Weights of a small transformer language model: 3556 steps.
Each number is 50 + 10 x the weight over the matrix's rms, rounded and kept within 0 to 99. Layers, rows and columns count from 0.

# v: layer 5 attention value, 128x128, rms 0.0519, rows 36-63, columns 0-63
# o: layer 5 attention output (transposed), 128x128, rms 0.0641, rows 36-63, columns 0-63
# q: layer 5 attention query, 128x128, rms 0.0519, rows 64-88, columns 0-63
# k: layer 5 attention key, 128x128, rms 0.0516, rows 64-87, columns 0-63
v36:47 52 35 57 51 46 45 48 45 44 47 49 59 49 42 55 49 49 41 56 41 37 69 57 50 56 45 62 44 45 48 48 53 52 57 43 66 61 60 53 66 54 62 46 58 58 55 48 59 47 53 37 60 64 51 37 41 51 52 37 61 46 57 41
o36:54 49 73 48 56 73 41 36 45 59 46 43 30 45 59 38 50 43 47 52 60 69 38 48 55 51 55 55 55 49 64 56 47 50 43 58 49 49 49 46 41 47 60 55 39 48 54 43 56 54 69 58 56 51 63 38 45 45 53 58 42 57 47 38
v37:57 71 45 42 36 46 57 48 37 45 35 44 60 58 64 56 70 52 57 75 51 61 46 58 59 66 46 45 54 60 43 51 38 58 55 47 58 33 45 48 34 39 43 44 50 50 60 36 35 46 40 47 53 53 30 56 60 60 55 42 56 49 46 75
o37:54 50 58 38 41 51 47 48 57 49 53 41 63 67 52 55 55 41 46 56 59 27 49 41 45 53 45 57 47 49 61 38 54 46 71 43 38 35 37 60 42 40 53 40 43 46 36 60 34 41 47 49 49 47 73 45 44 37 45 65 31 46 42 51
v38:58 47 42 53 35 57 62 68 60 43 56 55 61 57 51 30 42 61 54 38 53 51 59 47 52 68 39 64 49 67 53 62 63 45 59 52 47 40 31 57 60 53 39 42 46 59 59 35 54 64 37 34 41 51 54 40 47 56 47 61 45 42 43 46
o38:59 46 54 66 57 63 52 56 61 54 45 51 67 54 42 49 48 46 69 61 43 56 27 46 45 52 43 50 41 47 47 40 52 65 52 38 42 31 39 50 46 77 58 44 45 56 50 39 46 52 69 40 45 45 48 54 51 46 38 47 63 49 49 43
v39:57 50 39 48 47 57 46 34 45 57 56 45 35 57 48 43 39 64 54 47 49 52 50 47 58 46 48 48 49 62 52 55 52 42 46 32 59 44 50 42 43 58 69 63 57 51 38 51 40 45 62 59 51 51 50 44 32 46 51 62 58 57 44 59
o39:49 55 45 57 46 35 64 46 56 49 63 69 50 59 48 62 57 42 47 43 48 49 69 49 63 57 44 63 64 33 52 42 37 74 34 44 45 53 40 47 47 64 47 52 50 57 58 57 49 60 50 31 41 70 50 44 44 40 49 50 46 55 41 55
v40:50 51 54 55 62 43 43 54 60 56 47 44 49 35 42 50 52 43 71 35 52 64 56 49 54 39 40 55 57 46 36 41 36 35 33 57 50 56 54 69 51 57 46 45 44 43 58 32 53 52 46 54 55 52 51 49 50 50 38 44 45 55 51 58
o40:57 45 37 40 53 56 48 49 36 44 56 57 42 52 41 58 38 43 41 43 47 50 54 73 56 66 53 57 48 44 60 42 66 47 52 50 51 56 68 42 52 43 40 59 42 46 43 65 53 39 41 40 64 49 24 47 45 56 68 52 43 55 48 60
v41:63 45 72 59 58 30 50 41 34 35 56 47 49 58 48 40 44 53 47 70 49 56 39 54 50 50 39 68 53 39 52 59 49 55 40 58 59 58 50 48 64 40 56 41 48 52 37 49 68 45 41 42 47 63 53 49 51 51 48 64 60 55 39 31
o41:57 56 40 64 55 46 41 45 39 51 30 46 63 28 64 26 50 41 49 41 43 44 48 49 45 55 48 28 41 53 69 47 47 51 57 43 42 34 62 41 51 45 52 31 46 52 62 35 65 54 66 49 37 50 52 34 34 61 53 36 59 62 48 52
v42:56 61 45 49 37 46 48 60 44 53 65 43 48 45 52 53 51 45 44 35 33 49 48 47 58 45 60 72 49 52 42 36 50 32 59 49 47 43 43 40 55 42 66 44 49 50 43 45 51 55 41 49 46 56 61 57 50 35 57 54 60 59 59 53
o42:48 43 54 49 51 60 42 28 54 47 32 62 51 47 52 33 48 53 42 55 57 45 47 43 33 45 52 45 58 31 57 42 43 68 48 43 67 32 57 64 46 63 57 59 62 44 51 53 45 44 57 55 49 56 36 27 44 52 40 40 41 58 49 57
v43:50 54 29 64 38 40 47 58 45 53 51 49 52 55 49 41 47 56 66 49 49 51 56 49 47 45 43 52 36 52 54 44 62 43 39 57 67 41 50 50 52 59 48 44 47 54 62 48 37 59 46 50 34 75 54 49 50 48 59 50 45 31 66 50
o43:58 41 52 46 49 54 45 48 34 72 65 40 44 43 59 64 68 47 52 64 62 72 51 64 69 53 34 51 39 57 46 44 60 66 47 46 52 45 45 43 51 48 53 63 38 70 47 56 55 42 58 31 63 40 61 47 51 48 43 57 53 55 36 33
v44:54 43 57 49 43 38 52 45 44 51 51 53 56 59 43 47 56 47 46 51 41 43 41 68 43 51 43 50 61 50 37 48 56 57 62 39 56 44 45 42 56 56 55 43 55 57 55 45 53 51 56 52 56 57 65 39 61 48 46 45 57 57 44 53
o44:55 48 64 50 54 58 43 53 49 42 51 42 54 36 59 39 49 62 47 49 43 55 44 41 34 43 49 33 54 50 46 53 35 49 52 49 45 42 33 56 39 55 54 52 46 40 54 47 52 62 44 46 44 67 62 52 54 44 45 52 57 44 69 42
v45:43 54 51 54 39 43 44 47 54 41 51 57 36 47 50 53 59 64 62 64 33 37 61 64 46 57 48 41 42 52 53 42 43 45 52 47 30 44 42 30 59 47 61 47 49 54 46 46 40 45 61 42 55 52 49 53 42 49 66 59 52 68 57 43
o45:42 63 62 61 50 40 59 49 37 47 54 45 51 52 58 65 55 46 39 51 63 51 41 40 42 51 47 52 53 42 49 55 38 44 61 51 46 48 48 57 45 36 44 43 60 45 50 51 44 52 54 51 40 53 68 32 51 40 59 44 62 49 73 46
v46:60 48 49 54 41 44 45 54 47 37 39 48 57 52 50 62 49 47 39 55 51 35 36 51 43 56 62 49 61 70 34 58 55 50 45 55 47 30 49 47 59 49 46 40 64 59 52 53 44 55 54 59 46 44 45 43 56 41 45 50 44 43 54 61
o46:44 53 45 51 50 50 46 38 58 46 46 44 57 49 36 40 74 57 48 75 58 47 58 45 46 73 58 35 53 51 61 28 46 54 49 37 34 50 46 64 38 42 58 49 43 52 55 39 53 65 41 36 58 36 67 46 50 45 52 60 59 44 61 34
v47:54 47 56 54 40 59 44 42 54 49 54 52 54 46 49 28 50 52 62 45 54 55 50 41 37 54 53 61 61 48 36 47 55 61 64 56 41 44 56 50 51 57 54 59 46 56 51 48 44 49 52 46 40 57 41 44 54 60 34 52 61 43 41 42
o47:56 44 53 61 46 51 57 58 52 49 47 52 75 40 38 51 53 39 51 53 35 41 44 59 52 61 59 39 45 64 76 65 40 48 53 47 47 48 54 54 58 45 70 64 67 50 38 40 74 52 51 48 40 66 47 46 56 54 51 39 42 51 39 38
v48:44 66 48 39 47 61 43 50 47 67 47 55 20 40 39 59 56 39 60 61 51 50 55 54 52 30 41 53 41 42 58 44 44 46 61 32 56 46 40 56 44 70 64 57 47 54 46 54 46 64 41 53 52 46 47 42 48 59 62 32 43 44 51 53
o48:49 42 71 49 54 33 32 38 50 54 41 37 55 53 37 49 24 50 44 56 38 60 65 68 59 56 46 50 54 36 49 47 47 42 47 65 50 68 65 62 53 42 50 63 46 51 49 63 47 38 49 53 50 53 50 33 58 51 43 62 48 53 42 35
v49:51 50 36 51 48 56 39 29 54 71 54 44 48 51 57 50 43 54 41 52 56 45 41 59 54 42 38 35 57 52 49 45 61 45 66 49 54 47 41 38 52 62 53 50 63 56 59 49 37 40 68 48 66 66 48 52 53 37 50 52 40 67 53 56
o49:48 37 62 34 43 63 48 63 40 55 47 46 43 31 51 58 40 42 49 43 42 51 48 42 37 52 58 48 50 38 41 52 59 41 35 45 64 58 42 52 52 63 51 34 75 65 61 40 52 58 44 51 41 57 64 51 68 47 29 49 56 22 63 65
v50:38 60 57 55 60 58 53 50 45 62 48 65 58 50 62 57 44 42 37 53 47 42 54 41 59 51 44 56 42 54 57 61 48 55 32 47 46 61 54 55 43 52 47 45 47 54 37 52 39 43 55 52 59 50 52 43 41 58 46 42 51 49 47 48
o50:54 49 52 49 49 45 40 42 61 54 44 51 44 61 36 44 56 37 49 31 59 66 47 67 61 47 46 53 48 40 48 53 47 61 60 52 66 63 69 34 48 46 42 45 58 55 54 54 70 44 42 60 59 57 46 43 51 52 58 68 53 63 47 49
v51:63 56 44 62 52 43 58 57 52 61 60 44 48 61 52 50 36 47 57 53 48 61 46 57 62 52 41 55 59 41 51 53 54 54 45 49 56 45 58 36 58 47 61 43 60 60 48 49 52 48 47 44 54 54 52 47 60 55 34 42 45 48 48 52
o51:42 52 46 55 72 56 48 43 44 54 48 55 49 43 46 37 50 41 36 46 59 48 58 47 58 34 49 57 50 50 44 54 52 45 62 35 53 53 54 54 52 57 54 63 36 54 38 31 39 68 59 50 49 50 49 44 49 51 65 52 59 52 38 56
v52:45 60 38 42 52 54 56 65 52 47 51 43 49 42 62 62 51 59 64 53 55 55 43 50 49 49 49 53 53 49 64 60 49 50 34 46 49 55 48 42 39 49 45 54 53 53 39 49 43 56 52 44 63 46 44 50 43 46 35 54 39 55 33 54
o52:47 61 44 63 47 37 44 43 28 48 51 61 44 63 55 46 44 52 57 43 58 45 48 50 49 55 63 43 55 56 48 40 58 61 55 51 36 55 51 69 47 44 61 67 47 49 69 46 64 49 47 47 25 67 36 54 44 50 36 46 53 56 61 66
v53:41 52 48 43 46 42 48 45 46 54 47 36 62 65 56 52 38 46 59 60 53 45 48 40 43 69 50 61 34 51 55 53 42 54 62 57 46 50 59 58 42 46 52 47 52 56 57 54 56 64 56 40 40 40 48 60 51 54 62 59 60 54 49 44
o53:43 59 41 69 43 61 56 46 57 45 63 41 60 63 54 55 66 42 52 60 46 52 53 59 59 49 49 51 41 63 50 49 57 49 56 45 34 38 36 42 62 48 49 37 43 64 63 48 45 46 45 60 47 43 55 36 39 46 50 54 58 63 54 56
v54:40 48 43 48 41 60 38 54 55 46 41 59 50 30 38 53 57 55 59 55 54 59 45 47 40 51 35 55 61 60 52 47 64 62 53 44 42 60 52 37 47 44 65 55 50 60 49 42 54 43 44 55 49 52 43 55 48 54 59 52 49 49 50 43
o54:56 54 55 67 45 41 53 61 48 50 38 45 33 45 56 51 46 43 43 44 58 44 55 58 64 52 59 43 37 48 63 57 47 41 43 47 40 43 43 55 55 49 62 64 48 58 52 61 49 47 52 54 54 64 58 47 54 49 43 48 38 60 52 46
v55:63 42 55 61 45 44 45 54 59 58 47 52 50 50 60 44 55 55 41 58 41 55 57 42 57 48 42 59 47 42 55 55 52 66 46 51 52 56 43 46 56 47 42 53 55 57 48 46 58 51 66 49 55 36 57 42 51 50 39 63 47 65 40 29
o55:48 45 54 53 57 70 58 48 47 35 42 61 49 62 59 48 48 47 51 46 46 62 61 54 48 39 30 45 60 48 56 43 39 41 57 68 50 31 53 49 57 44 49 44 51 49 38 44 60 50 43 53 54 61 65 46 49 49 63 58 55 54 40 51
v56:51 45 52 54 45 43 59 59 58 42 61 56 48 57 54 28 36 45 57 47 53 48 60 43 43 63 41 44 48 40 40 59 42 58 52 49 47 68 44 45 47 48 74 49 58 34 49 63 51 58 44 41 44 50 39 62 44 38 51 64 39 48 51 43
o56:39 62 55 70 63 56 59 67 37 53 33 53 64 40 55 55 57 58 31 50 47 50 40 38 60 51 44 43 27 61 43 48 47 50 52 69 55 41 49 47 40 61 58 63 32 60 48 47 63 47 56 45 42 51 59 49 45 52 53 40 40 46 56 56
v57:45 48 56 55 44 39 64 65 63 56 43 38 72 43 59 56 52 61 61 48 50 50 55 52 73 41 58 36 45 50 48 46 49 41 50 59 42 44 50 51 47 46 51 43 39 36 55 36 52 49 55 37 41 58 46 56 57 54 64 58 49 49 43 50
o57:60 53 52 65 44 62 52 58 48 33 48 54 40 55 40 74 69 49 51 46 52 34 44 56 65 44 47 47 62 56 36 47 53 55 70 34 48 59 28 39 51 42 39 39 43 56 25 48 34 35 67 48 55 25 44 56 29 49 48 72 51 40 68 44
v58:65 56 49 56 46 43 37 59 60 48 54 49 52 46 63 59 45 47 58 56 49 46 50 41 49 70 55 54 48 63 49 42 42 63 55 40 55 36 47 40 53 70 47 61 47 39 63 60 59 38 47 51 52 48 53 51 60 49 45 57 43 49 56 53
o58:49 23 49 45 61 63 65 44 54 59 51 64 46 47 38 54 42 55 53 67 63 56 55 49 35 49 51 46 32 49 50 59 57 44 64 60 43 61 58 33 47 39 63 48 65 60 52 40 54 43 41 41 45 56 40 53 64 26 49 49 48 46 34 55
v59:41 54 45 44 46 57 44 50 46 50 42 62 53 54 73 40 58 54 39 37 44 41 43 46 49 46 48 48 55 49 52 52 55 57 61 47 51 54 50 45 45 49 56 59 38 55 52 46 45 54 51 39 59 55 53 45 44 54 46 42 47 34 55 50
o59:61 53 37 45 47 41 60 54 47 46 49 39 52 54 42 50 41 64 69 42 64 50 56 46 60 54 48 62 56 60 39 59 55 52 49 59 50 41 39 57 51 51 44 41 46 44 57 40 47 59 61 52 53 49 44 53 70 45 46 56 47 53 52 51
v60:51 60 62 49 25 47 55 52 38 57 52 54 51 50 58 57 51 56 60 57 42 68 40 47 57 55 59 44 50 51 60 42 44 57 52 56 45 44 59 52 36 39 48 41 29 51 57 54 60 45 32 54 44 42 63 48 54 46 66 42 56 46 36 54
o60:59 45 46 73 41 48 51 51 51 34 53 43 37 65 50 49 57 53 54 63 58 32 48 60 47 34 53 47 50 49 54 64 62 55 57 42 39 57 43 66 45 34 50 51 60 54 37 58 50 48 45 42 51 58 52 43 28 51 43 47 39 64 21 59
v61:44 60 36 56 30 39 49 63 47 37 51 37 69 48 50 43 36 74 42 55 58 59 48 39 42 50 69 40 43 68 51 45 46 68 45 71 38 41 58 42 48 35 52 47 50 53 57 43 57 68 52 56 46 31 54 53 44 56 37 64 47 45 55 55
o61:38 53 41 50 51 65 29 77 47 55 36 43 50 64 44 62 71 62 58 70 43 56 36 51 44 51 55 40 35 60 45 60 53 53 56 34 53 52 45 50 47 43 38 44 48 52 50 61 47 57 59 43 54 49 47 60 52 41 69 43 56 55 51 29
v62:49 63 56 43 51 50 36 51 53 55 52 40 59 49 43 53 42 59 58 53 41 54 52 32 48 55 51 67 57 47 60 46 40 43 49 56 63 61 59 43 38 49 53 37 47 55 48 44 53 47 69 44 41 43 48 61 37 51 49 59 38 59 41 46
o62:67 39 44 53 59 48 54 42 53 53 48 53 42 63 60 28 47 47 42 41 46 60 37 53 55 51 74 61 43 46 53 55 35 56 60 53 53 58 55 45 52 52 29 38 49 47 63 50 53 46 55 50 41 44 47 40 49 40 51 49 55 41 40 58
v63:64 63 57 43 32 44 40 53 42 45 41 56 58 41 65 50 53 47 60 37 43 58 53 42 45 47 53 47 47 47 56 59 61 55 44 51 52 54 65 49 51 39 38 51 43 45 57 57 63 52 56 50 51 57 42 65 59 45 43 49 55 54 35 53
o63:32 46 24 49 53 60 46 66 29 42 62 28 43 66 32 47 62 47 38 53 63 38 42 49 44 62 58 32 55 60 56 47 52 46 57 55 44 47 41 50 48 48 49 45 54 56 53 45 47 33 47 50 48 48 47 58 38 51 46 64 38 51 43 71
q64:50 51 64 53 45 73 59 68 49 46 44 49 43 57 31 54 38 55 43 60 49 62 42 47 57 59 30 29 46 39 58 61 60 30 49 32 30 32 59 54 61 67 54 60 40 48 51 55 42 30 61 41 76 52 63 60 51 45 58 59 54 56 71 56
k64:40 48 57 54 60 41 61 37 56 53 52 56 55 46 49 54 50 53 54 50 48 53 56 38 61 59 53 60 44 47 52 42 44 50 51 45 64 66 42 53 40 55 58 56 52 55 34 36 44 36 58 54 39 48 52 51 48 45 54 68 42 30 68 49
q65:46 47 51 47 50 58 57 51 53 47 38 51 48 50 50 43 33 52 46 54 63 53 57 39 43 54 45 51 60 50 49 55 59 49 48 60 56 46 53 42 60 68 52 51 45 37 47 63 40 53 45 57 61 54 52 62 63 50 29 46 46 53 65 48
k65:43 51 51 45 55 47 46 58 45 55 49 47 47 43 47 45 62 52 43 50 40 53 38 58 47 41 56 51 40 55 53 46 54 43 55 41 52 53 51 54 47 49 49 49 54 47 55 49 53 49 62 52 50 51 57 45 55 51 53 44 49 38 45 54
q66:55 68 40 53 53 43 39 44 40 47 52 51 58 50 62 58 57 48 55 43 48 49 52 57 46 53 51 55 46 67 47 52 43 54 53 62 51 56 57 49 52 37 49 45 61 57 47 46 56 56 51 38 47 46 37 39 52 49 58 39 44 55 30 43
k66:54 62 55 51 49 51 34 59 50 48 49 51 47 66 62 49 53 47 42 54 54 39 43 34 51 50 40 46 62 42 45 49 49 50 50 55 49 44 68 49 61 42 42 42 50 43 51 60 58 66 45 53 57 49 51 46 53 50 45 51 54 68 40 47
q67:39 39 52 45 41 53 56 55 48 45 37 44 45 57 53 43 36 40 44 45 71 48 54 40 43 49 44 54 51 57 40 51 43 55 47 56 60 49 47 35 46 57 49 46 41 49 48 53 49 82 45 56 46 41 54 57 57 51 32 65 66 47 47 43
k67:32 46 44 55 50 42 54 44 48 54 53 53 52 54 53 48 63 55 53 62 34 66 41 45 49 48 49 55 44 54 48 52 59 49 52 47 52 59 47 61 46 51 49 56 44 51 57 40 50 38 54 60 51 54 68 55 42 59 55 45 58 45 56 56
q68:58 56 63 47 43 48 47 60 37 47 54 47 60 60 51 59 43 50 61 52 52 49 62 38 58 42 53 40 48 52 60 47 57 53 51 47 56 50 43 53 53 52 49 50 58 41 47 51 40 49 43 48 48 49 60 65 49 40 40 60 53 48 45 48
k68:44 44 51 59 50 57 64 51 40 52 40 42 54 49 52 51 56 51 37 58 38 70 38 37 49 39 54 56 50 52 41 52 50 49 49 51 55 51 49 63 38 49 56 62 37 46 50 52 60 47 41 54 34 57 59 53 52 47 55 65 46 41 56 55
q69:49 57 47 62 51 51 55 43 58 55 59 45 43 53 45 46 60 39 47 38 56 47 39 76 49 56 53 51 65 47 56 50 44 41 59 45 35 56 57 51 38 30 57 49 39 56 51 54 46 38 53 43 54 52 54 54 46 56 56 39 47 63 50 55
k69:60 40 53 47 44 38 25 63 50 48 52 58 39 55 64 41 46 43 62 51 54 31 59 54 44 58 51 44 48 50 61 48 42 61 52 54 50 54 55 45 58 49 53 45 67 60 56 43 45 52 53 52 60 46 42 48 46 61 38 34 61 62 44 46
q70:38 46 37 45 46 56 50 46 55 49 55 50 57 54 50 39 38 50 59 49 57 49 51 42 42 60 42 59 45 49 43 56 59 64 35 59 59 48 42 44 52 65 43 56 55 48 45 51 61 65 52 46 39 47 33 39 57 55 52 57 58 51 36 42
k70:45 41 40 50 52 59 66 39 46 60 52 45 55 38 46 49 45 44 49 61 44 68 39 44 46 44 50 66 48 57 36 50 54 45 52 53 52 54 52 59 38 45 63 64 44 48 48 47 41 49 49 50 36 54 49 56 38 44 47 64 44 35 64 56
q71:46 49 41 45 40 52 55 44 42 53 53 57 55 49 40 40 55 43 55 52 63 51 50 56 56 64 50 53 48 56 41 54 51 55 39 67 45 44 53 61 33 55 53 60 51 50 47 42 49 51 49 43 49 66 43 28 57 63 41 53 58 56 37 58
k71:51 45 44 46 46 51 50 55 52 56 67 62 48 39 34 56 49 48 55 52 41 52 48 50 44 45 57 60 64 68 33 41 48 55 49 48 60 48 46 49 42 41 50 59 50 61 46 41 40 58 65 48 51 57 52 52 51 49 38 45 57 58 54 56
q72:56 52 50 45 59 51 44 47 45 66 62 43 66 26 56 63 35 40 58 42 64 45 66 47 49 56 42 43 35 49 57 49 43 60 41 62 39 52 51 54 62 35 49 50 51 56 43 46 61 49 42 52 47 45 57 33 42 54 49 59 55 61 21 51
k72:54 50 50 54 39 43 42 47 47 51 50 47 50 53 54 55 49 52 55 44 45 53 56 59 60 43 35 48 54 54 54 52 52 50 44 42 46 41 60 51 50 51 44 48 52 39 64 50 56 62 50 56 55 40 56 53 45 53 57 65 56 72 45 57
q73:58 48 40 44 51 42 54 51 47 67 37 47 45 59 59 56 34 51 60 52 47 53 43 39 48 42 36 55 37 44 43 44 49 49 45 53 44 57 35 44 58 71 53 49 37 47 44 53 52 42 61 57 45 47 49 51 47 28 54 56 61 59 56 61
k73:43 60 40 52 57 68 46 46 44 49 44 34 49 36 40 50 56 51 56 39 53 39 57 46 58 35 65 38 53 42 47 54 51 45 70 52 50 53 49 56 39 53 52 44 40 40 43 47 53 43 43 60 45 43 51 56 63 56 49 52 36 40 50 53
q74:37 46 45 64 34 33 42 62 52 33 53 45 37 59 44 42 58 56 39 63 61 41 42 56 45 44 61 56 64 50 63 57 41 44 47 52 37 48 47 44 61 32 56 47 47 57 50 43 44 53 43 36 44 57 47 54 52 54 40 45 42 53 72 53
k74:38 56 52 49 56 54 34 60 44 42 45 49 39 42 65 35 48 51 52 49 59 31 56 44 45 45 65 28 48 39 48 55 61 42 64 54 50 34 56 36 60 46 47 30 56 50 49 46 49 50 58 60 58 40 42 66 58 65 47 33 44 49 47 42
q75:57 59 54 39 50 48 48 49 50 50 59 50 55 52 54 37 54 35 31 47 39 60 51 55 55 36 48 49 55 45 72 66 35 59 40 57 54 50 59 50 44 35 66 46 44 44 64 51 45 44 55 65 39 47 73 43 39 58 39 58 44 59 68 30
k75:58 52 45 47 39 29 42 36 52 61 55 40 51 37 56 61 35 54 55 20 52 48 51 78 31 59 44 61 57 43 56 65 40 45 57 61 57 48 70 51 46 48 48 56 52 52 40 30 55 50 42 48 38 51 44 65 27 65 49 70 59 47 53 56
q76:61 70 61 50 51 48 45 37 34 56 55 49 53 52 67 68 61 54 53 27 36 45 57 63 63 70 54 57 46 71 45 49 63 42 56 50 46 67 42 39 26 56 58 56 55 28 57 25 50 52 47 56 57 48 50 75 55 20 61 41 59 60 48 45
k76:41 78 55 22 38 30 45 53 55 46 72 50 53 35 57 32 46 43 66 53 69 46 51 70 50 42 37 63 56 43 48 59 37 40 53 49 50 46 54 42 40 61 61 37 51 66 63 39 20 36 52 56 47 73 47 89 67 44 35 52 54 47 34 37
q77:21 57 71 52 56 52 48 50 60 74 59 43 45 33 72 53 51 40 64 46 71 58 50 59 58 42 39 32 29 51 54 23 61 58 43 37 37 38 31 46 75 39 75 43 42 54 41 45 48 40 59 71 48 45 38 39 35 31 43 39 60 39 67 58
k77:39 62 49 70 35 55 56 56 49 59 78 63 65 60 56 35 51 45 52 66 54 60 47 26 42 50 49 54 54 40 51 39 45 58 51 45 31 30 46 28 68 56 52 42 40 44 40 57 38 61 47 58 48 81 48 54 54 67 35 35 56 42 63 41
q78:47 47 37 71 45 27 68 72 39 42 43 45 71 34 42 46 51 16 51 77 64 71 51 42 46 49 65 38 53 54 53 24 45 74 43 40 49 33 45 61 45 35 57 50 55 36 51 63 34 48 66 35 31 68 65 50 48 36 77 59 49 41 59 60
k78:38 56 41 45 52 36 30 68 47 47 49 48 60 50 81 33 52 39 53 64 54 54 47 49 61 41 41 47 39 42 38 39 58 44 43 68 54 35 56 52 71 49 48 36 53 20 29 84 19 71 43 46 68 58 61 49 26 64 38 45 39 65 48 61
q79:18 57 35 33 60 60 31 77 53 46 58 52 30 34 46 59 64 76 66 42 27 74 34 36 66 66 28 46 44 50 41 64 61 20 57 45 55 66 74 79 61 68 48 32 55 49 48 52 48 34 33 65 51 74 29 25 58 47 56 50 52 89 58 69
k79:54 60 63 36 19 40 48 55 41 61 26 57 32 72 46 56 37 52 31 46 32 67 71 46 63 52 40 48 58 40 54 52 58 40 58 55 32 49 64 65 49 40 50 34 39 57 47 55 73 67 32 64 70 64 45 40 60 75 41 38 49 53 42 51
q80:46 51 40 58 46 28 40 75 31 48 36 63 33 42 54 65 49 55 60 51 61 42 50 49 50 54 56 41 54 41 50 49 61 46 62 21 59 47 28 60 53 55 44 18 72 78 73 49 34 41 41 04 45 42 34 34 64 63 87 58 45 62 53 48
k80:45 51 41 32 61 45 61 61 40 47 55 46 44 37 46 17 67 33 65 13 46 62 56 72 40 62 59 35 42 72 64 64 33 49 40 54 69 38 51 57 44 54 22 37 70 74 64 58 42 35 66 70 40 48 56 39 62 70 68 77 64 57 52 50
q81:75 21 70 58 64 44 58 71 40 63 61 66 53 59 48 60 44 36 54 58 58 44 49 60 36 26 40 60 26 52 42 39 36 62 65 32 67 29 39 56 28 62 43 81 42 39 29 58 51 72 71 60 54 56 63 51 49 65 46 35 66 62 49 46
k81:42 46 82 62 48 65 54 58 87 38 43 86 57 50 65 28 53 40 78 38 34 37 39 42 28 46 48 77 59 42 40 66 42 60 66 43 52 46 47 50 24 57 30 51 56 30 60 39 47 66 63 50 39 35 54 64 38 82 56 37 62 68 58 45
q82:50 67 47 50 67 45 67 65 55 66 52 61 58 31 59 27 66 55 63 49 65 40 43 44 58 33 23 64 61 65 27 44 67 17 47 68 42 28 72 34 52 57 65 36 40 67 58 52 39 44 78 62 29 36 58 42 33 45 33 36 07 32 53 63
k82:46 33 78 72 65 22 58 42 31 54 85 16 68 66 67 51 70 51 43 24 73 68 49 32 41 29 22 55 44 56 33 83 36 39 45 62 42 21 71 47 53 58 63 59 61 70 42 54 36 28 54 51 42 34 64 43 53 38 53 42 38 45 47 39
q83:39 62 30 50 35 56 47 59 59 21 50 48 23 67 35 49 42 91 57 58 67 67 45 65 58 52 29 41 56 71 49 38 45 61 36 64 60 52 39 68 43 59 75 66 36 80 55 73 57 39 37 52 32 55 47 40 41 89 20 41 54 45 29 20
k83:58 49 54 52 46 39 25 53 54 47 42 37 39 83 43 35 52 51 64 73 53 40 47 21 55 53 55 45 35 40 61 50 43 39 37 40 35 60 42 62 49 68 71 53 63 50 59 65 64 29 35 46 52 52 26 30 51 63 44 38 43 61 41 43
q84:64 53 57 44 59 77 58 18 59 41 35 64 47 41 71 23 56 49 54 48 53 42 47 42 59 34 50 13 51 58 44 52 27 66 52 62 46 52 19 67 52 69 59 34 50 66 48 45 70 33 57 24 83 54 60 48 55 47 34 67 48 58 70 50
k84:70 53 68 55 45 62 54 31 32 48 59 25 55 37 39 63 58 69 90 48 50 34 62 17 37 42 50 44 65 44 78 71 64 69 39 59 68 66 37 67 34 83 51 36 62 32 42 46 51 39 39 45 26 61 51 56 61 56 39 35 65 40 62 38
q85:25 52 72 47 43 79 33 33 39 50 54 47 52 56 40 54 58 41 55 36 44 63 46 52 58 59 44 33 50 57 48 50 74 34 15 47 44 60 19 74 39 38 41 79 46 65 63 59 36 39 51 39 53 73 33 69 25 56 39 53 52 46 53 43
k85:15 36 66 42 49 28 43 38 26 55 45 43 60 38 42 43 34 64 59 52 35 77 66 44 24 60 39 48 44 45 54 48 77 57 33 41 42 36 24 38 35 62 53 51 56 41 58 75 64 61 56 28 67 13 55 71 49 57 61 50 51 62 46 45
q86:61 40 41 46 43 54 56 36 62 45 83 74 54 57 51 81 57 24 45 78 76 69 56 41 55 55 66 62 51 91 60 61 40 45 37 49 49 35 47 60 47 54 54 42 69 39 67 67 46 72 28 72 82 38 31 36 37 25 58 48 53 49 42 71
k86:48 57 39 57 66 34 59 44 64 28 49 69 58 47 42 52 31 10 68 61 50 15 50 33 48 42 50 71 34 72 74 50 34 34 46 57 17 53 19 58 23 38 23 54 62 62 41 30 58 49 36 57 49 36 63 51 28 46 43 28 32 64 40 64
q87:49 66 69 68 77 53 74 38 61 40 73 49 67 42 42 49 64 64 56 31 35 33 52 44 45 44 39 49 28 57 36 40 58 60 55 45 58 42 59 24 49 29 53 58 21 38 55 69 63 54 61 57 55 47 55 65 58 54 36 53 51 60 41 61
k87:48 69 71 52 84 72 69 36 60 43 66 62 59 39 40 61 44 76 51 43 43 29 58 51 46 57 66 63 46 54 32 66 94 48 60 52 66 43 29 49 75 30 56 70 48 53 42 58 41 53 89 41 52 53 59 60 34 48 40 29 34 45 52 70
q88:56 48 55 55 50 44 47 52 47 43 52 51 41 56 42 65 62 54 52 45 39 54 53 59 58 60 52 44 43 42 46 53 43 55 53 51 41 43 51 48 42 55 50 50 64 67 52 36 51 39 55 45 50 47 52 57 47 53 62 44 58 41 60 53